From a checkpoint of a small transformer trained on Wikipedia.
Training: 308M tokens, 5078 steps.
Each number is 500 + 25 x the weight over its row's rms, rounded and kept within 0 to 999. Layers, rows and columns count from 0. Numbers have three digits each. The size before them is the row's rms in percent of the matrix's.

# layer 9 MLP up, 896x224, rms 0.166, rows 640-671, columns 0-223
104:474483537495523497502487487493486549492430466481523518472541479483533530461496493475528511509490481524547485484490502535514514515549524506494483512492497504521453539519521506476487484517471514492501494517483476502522470507505478508514457506497474493477518505525519526528498500461467514504506557554522539511504491520459505500451508493522481518529526488487500513484482488502478532541524507442560511523482489512460503494504502520514493552499509507416527483475501443476505504514501518523522483505505492469530485498538520508483471490542456516486481471511471535539494484452490489503502580494501483502545497483490519496493493483477466516535541485482527478511482492549528498462454
083:514531532561461502518457483524484520517491534497518506544529518479502524479476492520529473502498539516521538473504442481487513513516457481466515476450514517496475537476552476468480491514505518496534519501517489502463523500513554506487536474511551483521486495509483506492498459484522514487512459492511448519493481511479495502488497492483523523486487492538497478535500478490476484494545509484464537514542524482503547524534532486467492455478487509553507518497525484491576500471508467503494508557455515523507505514499510514488473515521505489527492531523527482501479536463481480478481531520500489496512451516478474467514478451509460543441514504493510515498510553490491522485484
107:482527527529492477481478481485457490527496492438497484577468517468494519449494504480528528506506568486504519531488504482530505502503488551477486491511509481503524500471512511493482471543495505483490521499517492472496491519490528526489510522479516526524526499460444504503550494533466531482482523485517516484504476507499523513488519503515588494503513459507516540493464473470511486522494466505519508516537452517520461502489529487469522474501478512511511493504501483512509483460472526558502526484491473476503520539483491496474456508502531544473537524525472517520518485476450494510464507536476478465495453554532469498482546513511514529505528486513527511476504485501468448484529
085:541481518541516527531461457490489528543480475504481480486509478516505553517529461504516494529521501519492491486514517491551517517519546488539487526499522469492492518515432492534484482468485524533500444471514496538536451522480526453492494526523520503468490516505518541550535514474468488515487479492519484486476462501499529508455479523526475481538484502516494532477550470487476504537506437480492490505485495501478487488486473530503514524500482507471486468522473516531536471500504524512494535490527483470488544515520536530510488527503485487520530541507472508472426459508492489492515513512466525506499526563507491511508517498495480475507496511523548495503452488494526527534475
099:509500522502472511550475500538466473504517488507451540482519508521426506526472507502452467514512511528446520491479513523489519454450512469502492496485501500518495489524466499501509517516481509472490467487535488501496503528509519519503549470461505510498535520505488496509482437501494481472542476498499500491457541505495536491520481474454519492530485483475495484478482522488494531502484510474501454503517477510473550540528474501490495525498467479485524493533447497500521473480490463474488497518515515480461474502492521514481520532447494481500447531465489482503546510507526537532495495450503491521512443482495485472471501475506470434532497492456486517510484487526432530505469
099:555477551539475488529466463506521521513512517400486454481495481501526524539502485532518503508494456482507533496515495481482531489513513504490478470492518501491502471454480489540499503528473463475480523499521552515466500504483531475548477493465503449538510483444499539486513525504449499513471509545490454493432523496475497472519571507499496498478481505467493495451509487497491500525477524474478556481524471492491484495480476518508525473499501501490491501477460489522554494493514497509481493472480532517500522534499480502486478561494506510516504489518524494505500527540513491494530486467475536545492471520500512484518519513492470487513501524474542494521522493497483477500529
078:442491496544482482514451485500511484530519490460543504474485467468490490473495510500425454504462515514529521487504526486501540449467480488463459508440520499497524477525510467537518495482447503565493483493512500530525516520504489509488516518483505488474515524488505504530497479457481460515494479531487455512481460478501530535541510485495508544519517500526495479444517480461531473530545516496502489500507489511495490501513522508520488485546512472504496516534483481509482493494483517525492542464486505479544489538520510536467576529539519509536488489470503522453502473518490494467471472498466509503520531534483504473483520495522508491491526495463499536535501475483512514511484
098:506513482516517506479477472517484537549511530511500531547477505514507511543524512450517529472531526526493535462476484417496539495483497520491514470493496509485504486510535487481515460505509495498502522486510524469488522493502567502498503514446515488472525494569485482438513485482534497493451532477500449519501492514494508505471518486499517522455480447456504513516504497504479479502476490475479481479525525495491512498465494505523486478492468501519496522467468490487472564510517504508535485538488513526465474490505507489549504479494505470510490520431490513513546522517520475538469518501460472514526470507451509538478521468471517498478465480520511489430511477490490507500492
104:502504502519486492538510513507497505508523455500520515491501509490519501493485499490554521529498500525495539472518495487466514480522505560515448466546494525524534489513558483476525507500540519476399510547511488534551492486506512470492503497500469489471509502521513551485478474485495483496483506517535476524437491516475505520470469491463510523493471459496526465514488475485475472498464525517500563503541514505519490460482519533460430487511515498523506508508500493483509475524501529512511476541480484505495493512450504522494488510495506461486462542568490471511536514502546487479510474501518506488504485507485518458472473494517508489503506442453500490539523522490502502521479
093:499484480510461487445490461493470525496479477496455481457514497464493523488488526537528478513529460455512504551528472516513503495543544503518478540507521566467528516502453470475505500479520550476514493507507532495512506541482499472498549472490500482504522486480493493530461503505527491555491545525485432508466524514500500492457498492470532469458507539494510489466497477474479546489507474518471480513484488514499521480515517485515460493526484495500474503478494490519487513471502551502476533508509482476506516526500465450500559489507506506497498506526485501495503530470501485493516473528530508515503531474494493493492484493459498453502575518497517484490497480495528447486430
112:531524502487522505515453457472513497502500503485540491503473434498526519515467487561511496493524529510527424514503483481520464496479521504479504509473520499506515483494516490526507488526522530488503511515482516516474499484463546477497490508458526494536513492494536494511503520495479487538515525528518482537549489464485512524467496466450498492487523512481465522441447517506497527475507516493510467516466503477500502473515508477476467474495551468449555505437503453471482509499477521539521520469502506444507471530533496503503509531477509565521446496482529503488439487534506493516519493455492478500479548508509497495477502513488495508508482508528498518518462520522516516463486
101:495458529564483495524484488530509520491542557548490495496440517459478483529491492472462511498521470513524534489501522542463530481511518458514492552475478536471513499505493499492526483524477486456497538510493481539499498472519506461486532451491492502526527505549526517460493492493492528503468526528497525488530509514517489534509531496531502481499508477476489443523492499503465521494508511472530499535526485505482467472495452504511489480484548513519469464516411456489527478499515490501481475464485500465483524517475511513457464487522480485471494554491512485505524553499513518485533482476558518513497494516475533487523485502475482469492481466510529511492489526509512512494511
107:524477488524527544524474507496503482464491530522538537492485508505511492502526523460497511429464502499515485448518520539518537501515484497482521500520497509499482497484465456518479497466503533463485502536506509507485537495517494490514484552510523499518503542539479515515467483489523505499500518518527506528460509550508482486488547514515492512469517525502498512489485501459522527503468480499495491457484547502492489547544520475518504537556506492501475451492486528475487498509516498546466446480526459512536511486449541506512476499490508503506497479481472486475497465510480542483533542460536541522532546503520498455464461511533494518546468536486544451488484501505511518527499
082:486508523486509523482506484519493506503493551488446488537493508528462498498510497486463542451523509500511465542514501485497473535493510490505542486520530455486448482523542504462533531534501529499506462493488510485500482487498484520488495476483512474517544527503526492530540493509508532527481464465534487537517511514471550511526514482547551452458516482551512544534495496501501505507505490472496484516495488515491500497534534494491524539505459508507509471477505501483504470494461503465471516478501452499530510513497534497510519490488447514466459463491528472481519507518489546513484464506524489552507522459510462494471508550556506523429517520495464468516492512499485513503451
099:507518496548436465498475503496502495531481504508482507495477519526524484521501478499509473504488523528484526528460497512531515434533526499464559475500488501478458506474511500473511511535498504487460507516428515492478520504479494484503471502468479493578560494549491496511474452496504498497468479465510532524511477508454509531498471483506490499494497522478464534480532498478472513492505477485493528500497527494500426536472515506478536487431464495516526492496458516512484516520470479521502487489497468471504525538513499519477499521504485555516481551531487492520509482505541466537469484519471511499474499520477543513538456496495486509478554480485516490499490542520502488488503
106:491521472525511524488469493504501485509493511516505473543543479483468495507541488468531503516476534488467512515492501525457545496547486513522525518509548522478462492477502446490536490489479484489494491527510506485432500539492482485492467481464430463528518469529516502508499513500435488513495513495466518528486503528480546465470492491479488528552493515519462514529513519504471489518514440512495488491445487503511463502505511482543513501488489544467551508510527497508532469497482513551505490492528510509487532459532541485479511495481524477543495501593516508487487459510511503513521487514502488539496547541515506498505483524501516485511504505498534526490543483462485517513510
086:481477493476462512480427499463493482532521482530489470528492470480518440508545440486492532539534529507541516520480534523509545518457460507487510494446497504468507505506492506482434494510475511490528481485469489539480503551506481500455531505507493448533510504488479531457482490491503485495479449468473473508466507494533519488476503512519533540503478494505483459521480496487474500513490482461495483527496462497515483520526492490503503493486572546499518506511519512561549517502498480506474509529504490490503527506514477512511504490552522514485521482503497502531506478486513542465489464491514512482483555500470510509491497465490509478511513490484458483479544509534482450529512
117:505499518511470514528465496499507478517531485518519493561519442484473542471512515464435507521500476523475529456520514514495529476494511480501506479518492515454497495498508490488514504502467482541466489506494491444519475470522520512518539500505522506470489495481489500517480497489512464515497511520512470560464511504478504501517493497539542474557493488519512505487511488499435469537510551503468494450482484512468506486517460471491514489494539505461521513518491571434473490521501482545467484478515493506500507554465510540462496483495494536500506518505504454535492462548495489521514542475467498493517527530457527528508494481500453497463512514536526460500479497489498472495496
080:483493501553497484525454494482528500550508496492445516481523508448489479500511464511503508460531510531473458514507476508492510513453489504573519504493478503503501501512482484423527530542526502487518551504505514475456492467496506488535501473521534515450483467513511461502458466535574455502520536536509488480487465476506529497534492466508497508487471521441459496485524479471516555508472522481523473490539541519540523452470472519506516483486511489512527499487530510501510498483495518505508534491495525494546480540484524504521478522456514513494527473500501525464475480506517515489489480521503466507542490486520502477471492518470527529498484493520511515523501526491513504483485
112:513531505501499524505463500503483457451476464505479516513503530507479499507458491459508502519478475495542462469479479532491486522493500507456517484520506502513495534552405488482474473483508504483511494468456505514512478548544494521512482491513510495528500533509499476514506437508531470516528501515491543485430482442522501537460536512478480511489522500477484441485444532509496500518494512500522495505476520508525512518465479474529512468507497479476486498504551527485501483495491514455489506476488533495498524500470473498537520503493464497493483520502488530493470438574512550536497507523510494485486516520542497530529497465497480470527500511467535538510507494481507506503470
072:484491471536516530512434486475475488508500460539536507470508488491510498485517517516501514496521470488522515513519485538522513493449413469498494553545506456462525501461471506525517497489474492467502516486493528513474529504555480452504479488531503500499535522521481441496492512480467515515548447447507487576515501498503510522511490486460489511543482514487474496536505485536468468506455484475494492494528509530455490480524472484503501444534535520484514489490503517511506519507489493538495478524473483492486516510517520497525509504523480495486498529485538501494491509440499489490499503504530504503486449515507509507511489546547506513493468555529490483485494448533497507502466
116:534495500506520514488437507519466527508510491497493481490548464476493493530524465505497495525470493459506523517491507509508523459510528510491499499484519533537491482463506521521525537508527480467517491543473515462488518522498507555492516517554503483516507498495476498520500451501545445506510509497470488472504485523500490521515488476511529484548461521522521473505550481494423477510476479501482526519529474482470474477515498481478445491463515501555514482502512448525483479442505527488439511465542509514488528559485513491495484508471524512446501474506496501494467462502501463485472487538500478550526470526531515510467476522466495512483504473509538485518516545494504518514484
092:464492495540481483500441490490470497497535496502460476499514468497473488515469476463475504513519529522516522486522493493485464534485519472457517503521510517500489478526515489480532508530502478455462517485522523488509521501450497512463528483520491520504471502438477484462507489487531494544449471487525492484489448517515464489491489520531487510493510490534523473485503516509491466532454521458476517496471475507492484495454483534517439489498464489529492515481480553456501473511469492516479498551508474496528486504461447506488479468519461517509479530472450506499486490497485518471508509567521503474504500550542492464460447538516487490511495509487543463493521521521471508468510
096:485487517524499524545427502486492499449487518482537482531480498461523513527511507533490479518500578525518507520494507511493541520506513496496481540479487478516501535492469492463528514497488518541522487503489492515528528499511472515523499478473451532488523454523495508478542524474518507513513466491489466511502490503511554524514522544461487492466499482519489507484497505535519477524468504515508489494475500497503518492523513486506510509507490499467522509533502570533481486507528506552469447454455527497577506523520551508444462508461514506506497475525487495527503480503476461461515558519518443486489500477495493491486447501466500523477483489488494482486521536504483535472479
109:485462470513476475497454513516495542486496504521522496482486520480489453541493483493449490539513499496497530519504530490490521465508484570490517483505483456487511513534480523520527497511521485490499490494481475502547510491476525497524523501498493503510524473476502494551480502497497427477506519489519475488499465534500517523439490519502495526506481489529523507504502487495453513520498498475539514444478517512529459498484527481547447445509515493510504486512520511577478530500458484514493473470515498499542527518467499525448511527492480509544430500487489488484522523495549474487469480478496521487492485484474498529516512491450473444500535514472492500479553538527495515535495
071:490488475465539490514479434555490459487456559515531526516488514482532544509464468480509472510508467533495457501497496480505512511474539475500516486483521493486523524516477433505511514452499482484468510526468473475487500499495490530502498503455521506535517511519489557543517545532555517522482480487473514530479520512473489496515476491492491483530490518531528512504522476521472494475529531487468430528492429538450501539478497517512496490480540518492477479548499511518513474520518485528488521518499497502483508515499479477511453491497489489502498477535484500515466498518507487524491547552489528516513542436490537520511498509513525543492498477493501527505491499516520500520522
083:457477513522509478520466452556491510530492462466511494575545490511494513485505472498512490512507484512502515490503541502487511504525549482507506558519536479490446517518469493484499489514481531504518496515513485483472518517471471500490501498515523511475526486520453506499489466502477525519570520528479477525511494521523506521424532476528506477508493499451479471500470511493487498460471512523522488455529511500469451478512490500495505502544462487525503507438452511496489525530454456515526534528468526473464465529516526497503511489503543499503525502472525495504504480546461520473502487499565509479473483454508495500475496515529490454478487524515530503495487510484523515482513
107:464491519547509519506485489474499509449495530506532500495457481510482508523511493517517517494545491513489521504536555520467534441474553479520531531476477523500491487527476489472471485516480468486522493499493510478445470475518483530532508481478501549473519509489556539485539528442488556522553507471477461496509527461486520538459509498491481539477492457499494512525495521477471491491536538495522470509506453474497504522499518487504510494490536478559512508515430526475473490520500504503510480497439492464517505510480505520511481483482509513530453534481495520504524497497502438497477487494498446503512472484454481512482498524503506491523480521495521495461498528508476515505497
103:500463492561459502526504482490497519514474483540554517530497515526516506476452480471437487517538507479521500512468495490546496503496451485496506501475505498512546527467513459506521495495481533498527513513433482528516489542514466532500520475489465472436485545529501510505473473499464473453483472493517495547513510502486512471472525541522499499499464463455507489484480504469518517450452517469514510473490515513514490534504533535514541455520515521493481479512510507500495494460473478532511489499475467486513459483533524494474458461527492508468465498520493528507497504508483505529488527484495487527523478505493482511505544458484562498526523465492537504484497499506534534498495
104:512524515513532533503489496501478502491473462490525481529519497487491511507492511512529515504477504490503471479482487478525507524489497484493486506533457530474468466516475502498517539494486494500500509501473489521454507497483500517510455472473527463513492530512528521516468498499475454513523523518506519508496407519516484469487495480501490520485497528503498511451440530510485501493506532467509534550475550542490492532472487508472480462509522491460497486533482474512502520524479493481544504515459533495556499484478518523459583493529489503519493476540499530501445478511513492493524472517482479491467539476502448485429497503460512499490523531477489494488514547470559487443510
112:489515504487490534527469502452525516487496464485523476551516529493472488498522471509540485471464508543454504503528535453519468522518452460492445531497453506483484455502527468520487494519448492515466492496527519497504479519473495518524526505560490506509495486543508519499517486480532477505526516509459478530489490508519534499491468520467515512549492517532492497497475530518499520526557451484524551496504517521503477504551530456482504484528522528541489501510516510511524469490525498532512490455494532512489483530526505491470505487515431517502493489495510513477485503492570510486508495535472504494494498470502506496439525519547487471510537506526529496525507528476481537501536
095:505490488480440495501473501511512504507483501503514512511493470519516507493528530541478501507466496484515536540524521465474511520506479489478513501501481515492495531502474503520506493494485460478473476546533516422523473510461473515514498477481512523504545521538458516540499520489482521522505534506511480495494495506493529503510523520486536495556468528538474488499517544515526514548491492567505502489486444483527456504490454526507483496524471463462535535515490505457469541541516507477484515473498474469529507522504537499473503470442460508493507531490552542491489500476510423503505489562482528495497466502487506497486465478502523494453477513510527514488478502503499485451528
# layer 9 MLP down (transposed), 896x224, rms 0.34, rows 640-670, columns 0-223
109:437473507507535525537517483485532504504558485511543489477510508489523491488500524471493534515474463480515560530498499525543511539471530488522507487474527522501474459523480491443497470517516503456501532487482537514481483469513460526520474502475496532515498490527486513489529528563484523492493511514453519488516509485524520521519506544488493493515490533463498462532492510434473521495527520515512512474510511549496478509453511524475503495460499482458530485515573472495485495514481455474523478481483459538505512481498511476510513504509516512478455528527497469522478499495491507519458533502521465524541484494526505554507491539525512520519520503564479497501499492477524493479508
092:501490483480511518494526478471480492500515502506511501504509536474486479496501491567513486491525538504492519486475505469499502498492514483471534484459492463515482493528531497516506488504465497484544465449505527484515515540533517476535475489480517491497496486478501513522482486504512499509505476512532477525528471443489533519499490505454459509491512428573475497484491590464460498463505514507430519472506508447501528515483550515449484483474470548532470523475516473509564514479498478469497479516482466517503505497501481501480486495481532481506457474461511504484490536503503475467508532482515490484534469520501497462516491425483474490503533531510477514485493499509508485479512
103:467486473464501456499494466518490480447550475516518496527511536486499467525512489510509498466471517505547457517470490522547459526510501504538464515455480442493495518492496547515530439492473494490489523503517536516514528480544501467508509548530496500552496491523478484524503487480499478497504482517511535482494516472518513514481506514461532516542490455499451498506472495445499470490488463510503470498503516498523519480492496501466493487486520509482441463474542489514514510476526479513511462452481494516537503526530513498498493508512486532512477504511463507534531541478467545506512493480517497488467475503525549490484528498499441506532492498537479533471462461496492505542546
098:480521480496526486482517460502488467497479487478511469505478538511498499470492513512524509555533502535494514504476543496523453546474522467506511500464513439496491499500493482518505464504470523547514473466512514521510513502536488472532450539479507503497471516526526522513465521476448466497483475511503495487514500515455528507481464472512497498505439498546501504517482515448462502480505470533472481535472506487495481473480482513504517509504485519503469516511516544473494469508559508512531530535471465455502552532490534470522511460506534456484509501525483512523461531517475503513533451521497538500543512522489451482525516479485466516498502518539474463508481474482507542495538
094:511528537485497494519528482486519490478493471519505512480484478485503477507485471548482512498463539463490532499524490515481503513562523493495498482474514483466518469501536510512488539472510533527480476476477483502474524509470510462551507503529498486464473500510530522484491497491467479440465485493524446507522462518480470525470466466509477493461520512523528500531470554460482488495541505473474527468442502480496542500492516540462473491522467550493459480499497481480524509485471448505524548525485510522515509489511506510474543488514523516487499511460475516486508505472488504525542480471484513490554488487543540525523477508491485439547524509461456468515487527500480500508507
097:511532546521532460499512500466538456502526463501487466499504483472472472521480457533537504498486493472517488540495499483490505458478516493556493498502488533458480485521526463489556499523491489506503486491510528456514535551446484487529461517453560471534500481487488494510492512498510504509514539494490492508518522511508514497520466534473456455486500478513518509509461510501525492486527542490462492524507537524521502470514484449497514479501516520501515541472520504510502494486482494523479563498510466482514478530485464493474502484510524457501469518536507517520528529473498526529497515494465518500492470506493490502498518484505467524498467529531441490522468445465507555459556
099:509531517477560515484523490498471482487485485453522475497521515454505456502479530552455479494487508505484554519503502462466500503501491489433501522440516521503514532547497523540519495497490483512497466454497492462490477478508448530527484509502522482465493525477466511535566507508460448473528505550488438497510493503536511536521483465489499480501530480529548496437494511482512482500510523518463517526560523464532492520499521480506499543493528477488455524510477537504532494474507505479498555508513525483513501518549508471472531503496481492507491488486534504482501507510479510478480474482488522536508506488492518492501500485507461515541516510501465517479496496486507504479536
106:478489486457493508508553420490516481501470484501508490515492505497538473558508495473505493495499499524504500488486543505496476524534504505484537501557508430516487519481520482562518548485494471502467518520474521517500511486522503505492477508500523552509465512533518476534531504534451537476461510506492516497475516469469561534505522487546475522476523543493499488469498547500503498483492523499495485520485506516532532487439493513493498496430496491493498482486539533539549520491509475487488514477497497486463476526495520509559484474499489491507485538473515513516488446480519497530502504503495511533497483481518475524507513459495501533466489538534525476504535461480482516463522
103:465488489487460556528470475551479488508505502496519484545484547538511508497473512514522518518539471535526511482507490547508496534520479469556480493494543490512500517541493496502494467528466490512536507517520478524512548540473503535520499474500500521495514521530498493510469506564525499528537515527510487538488533483514502500532490476539445447517553500467468489528497506546468543492488510467482468478504558512514483507502543479465535510497511479527462453505522506516468475511524528480503488509481450505479458556458471547477488515550490490482516501495520502472484517491525496503495508546509514481491514494496515490518490503486502474489481518510456501478496481541506540495494
097:526484471490504482497516489476486435466480500502520477518496491499472529483521486461561469505506511515512513538495483486522500489490481512486504496477478478556556496487487511498487450491520507469510509468501508470476525482534526468523482487469465482496497541484552465501480540477518493528539480449504492511499542530453472483485494510485485525478493493465521521481525471527516474444542483522497429514463527521498548453487502500510491486491467492533488516489495522533501538564522532510521489520499476437525463480469489485495504473562509525520507512500478462515495564492494510492497525523519519475513512507509478510494522512503475499497511468568505478492474528516501522469525
110:545498517505486460473520538473519442477465505495549482526496483482527504517455518462529470462487551526524470502523511466498503544445484476468486532528501511520476521489495509514503491509468465444478499460491467517506521524485526465498459501473518482534468482536556486519522503493520504515519500522502478499534496451479523520506516477477480545533499442480464467509519526531470484485496521505524508515489507497493510495497507460504558470495505524477502490473577539547500509522513476518507512473475504456520524534503474490460510540500491457489506469503552480520482505496528491543514548526525504501503510509500524473500508494529514492522464497521510488533480489515504519467503
103:506486491522434507497474478512522468463516508498462488478532482498533453488512459529466546487512491467484490553501485475542483544489494520531542536509558512534505516501474504469526507492531533508480485523526530489568459504508501490511504487515548520517473504501477504524487535489463452472520476507505507505554543514460510507489497506522511512556451494506505504520498516468512448504510470518482479491487502472526476521551484523465480511467490523491518538497494496454516502479527476525485467508501519486492482541494455464509484460494482514485542520517498492511524536478494487495485452491476528500515470494547508480496453492504509515520487530446492479488540469458471496502498
105:507508512520473487520500475484507478470513534529494487459501499465503482548481492530468495492467490506532476464489562486521468463537447461459538498537526476493481518485466503520529473493489470499455511517448529517521510510476417501485472527524536511505512506538502508505507503557501509495520491486491533486534534519521517495486504502443511495477492483559523487492517511510535538493486477507517478534488531525501489508491514499497496504507513477477457483463555520510491454505540512491500474542489484542484496478496490479488508502504487500527478466522439509488455506500512500471544510450490545494540509499508515458460481503523467531515536500503544467508540466475506497521526
085:480494477479533489545535490499489482478500523497497462520471524509516464472468500494483507471501496550468506487481483493502508528504508501525547524487548437514478520545509520529524503501505504536530482462564504459500495509538472498460483462526523504498475480507479530517500485510457460510515511466553503528553486509494529510505489505519476528462502475554529487496506547423503496493520509496484446504518514460506502488465533530497537516523516498497460494480506479511510470546486508494487554494491453532488510544461487475489546497487498469473497472503470488489499538470457510517536474469510519496522486490529499542514486469489479500519504525501502472478538495484527494552479
093:500486509448497512518525525513470474516537466501518482521507485512475490556524530506532477484472496486495475506531497495539495505433487477532500528533483494479496535503511457501487473473532506509533459464539462471479479486484514513462500529481538474502483488447519510522472479527516533474535492503518486501466497472497493537455487443518522495480476516462497511518504518512504496507516510505494436470547509492491496505498499503466475511566495511496527521464471532503476490556529518502503544519506472501491534488507505505525493530511464532493492499499466523475515501520495501508402504464531499496498496524513519502458482563496498528517440473524495507476493516507508516448509
103:546531517476508499519518472513507455506459465519498532529484496472518513499457529515478518526514520492506480527499527511522520523478496492530509495512510509508500508499490454505466509490504466528482474490483513489502460528452509531475448553526482490525463518478480474494463534470542513483511523510475492494482494494524535497508464526506507528525501535484455492488532499514492491476516537548473514504489489492505477520433482506457485488482484509503443458545548520515522509453489501502506552536530491506514545505488479474494519457502522463462492516517514465519529472490477486487518469507465540484538492449492487530495472486443474515565511514512458472478465497454485518505488
090:539507505494486490509489531502535467503505441495519490534503503513537544522496494515499529499491467509488461485494504525495520531457532484501537536488529494512443477539538520480504478548514501499493440470513535528546508499545520534510507468502470491472491529507503514509500560502502511496489510509482467520475467489508477507488456498488479522502494530572535494507478512445509507494480518501473452511533522479465464537502523520453483496498522497417523528478552512471498505538506452487522516482485491491526497516492480484524461501493532453510514455455520492498505509485468509569483493510497517504492488516515479541532511488492503506538499481518484523475500461484548495506493
110:510507538531539494465489503492503497513508451488490489512482516511493530470480496516489535516454527523490526542527506463496488482490552525531519522491499489477465496521506549515466507506494493531503475494485499543483485512465481538494494513503489520474496514480480524532483522468500493527472489551477498496463519507522511463531480535490512475486537536480506555484508546530476494482477531465505484531519478493510511455448512513515531496506486514470549486481541522489453558486516518512501537474508464496491517519499492500519549448463500511537515526520518412480518523496524501543523465515459496513501495526475503523482549476524513487518476472568499492486501473489471529539491
082:469501509496465493485534532501505478508480503458516495469528497488493521539456500546489514471512483524462507494470527544555468493513493500483547496485473513507488527503480469481512463508494529497460482469505467491463521517552454498517505472494508522482487489471516516519507533488486495481482505481553491498519534489468490475537467512500485510474496474511479526528524511456522504494518492503479477543532505507496542504460510549486522509528503518463492486492524522516520496492533486493517491466478504501478481520437481443486482515520500421521451473498460436477497551493448474515532489506497516477502464532546498468480457463463477511490513489509525478526451498469479488482508
108:526514494531491498477480467516508484503484517495515504495445547452509467529467485464519512497504492476493545490476487505504480505501528515468530520481504550451489532493487545470477541511490436479542464512484480477550473520512470520538496442520494530481468539484502512535485486482515499501516469512497522528494540488516544463491464513504501474487455492459483455499479501526479503484487475500480466516523501474503488474484521523491458507494511495428515476512534509506522511535459489474512440432508509489473505480478497491527505467486514499475505479461520531497466536484464509509519460491499482544524513515513484494505498440526498497524508556484499488478510503477544489469493
076:510458513508532428514485522480498478492515489521490494503454506487558479535487480551489501506500458492519462532461519476483503515495536444494505526473557443471519488535525525526504478485457493500522466510520469484529466506542492487486452508475543501460504495501493503494494541532464504511533484530469481488511567500483497505482437434458490489520506501517498516515517518424497491458504499506474486546508519494496484528493508515474455479475486535508464497489494504508505497516546474467522485499502495505438492509493515474525546533505521495502494443528474505486515503486492492523504468499506506522540497492533511516531492487487519521499533478514505466496505460486504479505514
120:503489568476489535510516480508500498504538463555519499470563505502486504523493502478501519493488517515467508526494508536493511479506477567453534461528549474517495526496528483499537504535499493498536530530416493532469485530466481506506463486505487441510480532498516512519511502516483512498489496502451529466474523513487501524510508486501510472498545488478554435489506535484498497476509484522473515513493516510529485459453520497459503497462473469484441516510487474542496486526554487505492507489482537540472495508490467472514488479499529503496498482505477503466478503453471499525499493523479480520541448518522494460528538469475492505463494518522499495500522520486494494504495
098:496507520484523459507481495521464452491485459532570421520487505494525483561496499500486474483500511491469496495486496504514472539534516473477525514499547504483507487474491506541529455532494476505493494483497544468464498502509483524512450499458518540517506502463474497513508512524502509512515478514466496479516491485498494513484461502508487476494483504495532517477503521442457455482525539504509460488491518519577482489450505512512487480508481539535498526462532533481499506555508488499487458515493475517500515528485455502499496461464506514547481501529472511510499547478493526511514504515521526495542486495536508548535538474480479507509478493538487459545462493471486501495521
101:500512538520508493499539446505495483513461472532537507491477481509540502493483463525528511476489496481484516499497497500533492488533504510502535513521529470496476497495505507471503483469483482498512473488465531548537519487523522510521512501453550480481462543533477505556467516513487497500480549479502481531506498491517497536506517525470530493480460507480497527472476535454487494499509526582515494519477523444526472512466488483532518476477543493469500503471510551479511460553491485505524483515473510466509463460517522489536510549571516514514507487490527516500521515489471460476469497485495544498520502500509530509497457510510472506503475553492490487528517429499502502528518
103:508537501505502476521506479505495520480481505525522496564498475508518462530510466503465495481473487525516477499442472513459528482533482517527515499528505488522500463524485496467472489506452508517483453469501486460478490510535439524485488501464512512481478536510488500495512529510494544528517504492557462497520486503512503469491510476527512506518507528523467482485502505431460501503515532570488453534487495530518508557500522509520511528539482452513479497512523525506491541511504480521476481518510545478506468501549515485529494499451467530476516501518482492555508504509444538487484509447502508484474492471542511483504537535495441511487471523474476515500530498497485490529494
066:452581506488458450444578622451472452491517516495474505514520513474475485495542531502505514501520483502504478542541542510551499545472466511497500517491513488507488518510515504542517498504519508501487514506539532527545526493507483501508521498505517500511497488519514520464515503521505471499468483511520532472530488545464523488486493495479513507495475542516511465481488522494505526480485499502471480487505520516470520533521497501501497532495518505489519524517520503485492518564527468473466499493532511519454484506514499529536502493486522470501521468529518490490485547484501508504493511523517494532535509519485496509530480518505495477510517475541476491527527470476465525526482
084:501501519465483534471514513476532491492481482499480463495487497479530479494471464515502488554525477509491517468440517460513484482525525464463501548516551537532484505516501485491461499520523504517505469482494506500514559525495457508465485530475523558487443537531473521486511533493503530557536474495493503504487485499497518494481491459452506499471508504529509508483495522431500466455526520524517510475518504491479517486506486485486491498500492482527471536496486546496481504476531440500512483526508510513455517498508480487505518466534477551499500498476509506468429513526480479510520482484521515510537491478515553497500466458517494450496515514503474478518539540487457479512516
106:502481519497482486506525507455506517463537534479495476509486565502529516523512480494571502514514511525503511534477552514496471468515496508500544530511544507487526480525511511472473437493513425506503510474508503496480539486518491480498533500477485482491445496522521516487520528511474482520520488481453502476574501502508475499472462466524513512492498456499510459543510487501456483490526464494489523508466539504516510487495518511488540474463467489462480508526492514475501490571521513491488489524493460499499488491510521494486492497509465513521495491500492506519529573426452506480534507491523512535549481463505494487516457518563506478502497513507488490498500501506516507485522
102:526530489514544420472525472465501507508556506518530471506492491502496474519513482467520455526515551508482459529464490480491493539533462505506493513465501497494468518499534455555514496514466502530502544469478491496504486531525453502516488517505532497520514503507500533493486500511517495496521511485506512486519495523510508517516460533534499519467559537508528514515508569487492540487512529498480489485519521523500502494509492509492476454516488509524498493508506537481432525483489515504493501483465523501497463506504512445448491496501520556540448448499503495487457490502455454521483465457522499500524513488500512502499470559490486476502498511489480503520450510535519542490491
096:523473543475488468490549516475500498462520485505485519519483471472518503459506487450503504508525499477501525500516508495510507485499526478513525448507514487501479475473484501466495515472558490544512476491477497503510539498519506471510554485498519487525545455522517510486499530445490491536562500506492469497469538513484498532495472490528504459474526517495527486480452502510452451499511440527471457496499509509520435508506575537492491480469512445454490497513490491494508527472479460500536520501489498491512487469493512519470521515487522505503489469525470512500502511488478488548536483479519461475493467506511494514521493517492480457535483500494486475478483514486495467451573
102:555559512501487520491501496493465484483532503504459511523494492506560500481492465516521487534462493476478464473473513505500496454463502483479530545526534469472485491502508453540480515518480541497497488501491551470509520512507486504487486508482524483538464476505501517514502550495489467537523536525497495481488466509468553553487478492495502522508506499527513453508459535472482488561561461489453501537489512468531504473481493480488500525473496521420502535468495500520478519512535491522496485508515463503465509490486492474473520472459526525528465518486475517481519530487529534494499511535470517470556507519543495484505467515513496490489483497529518530501488484466479512503495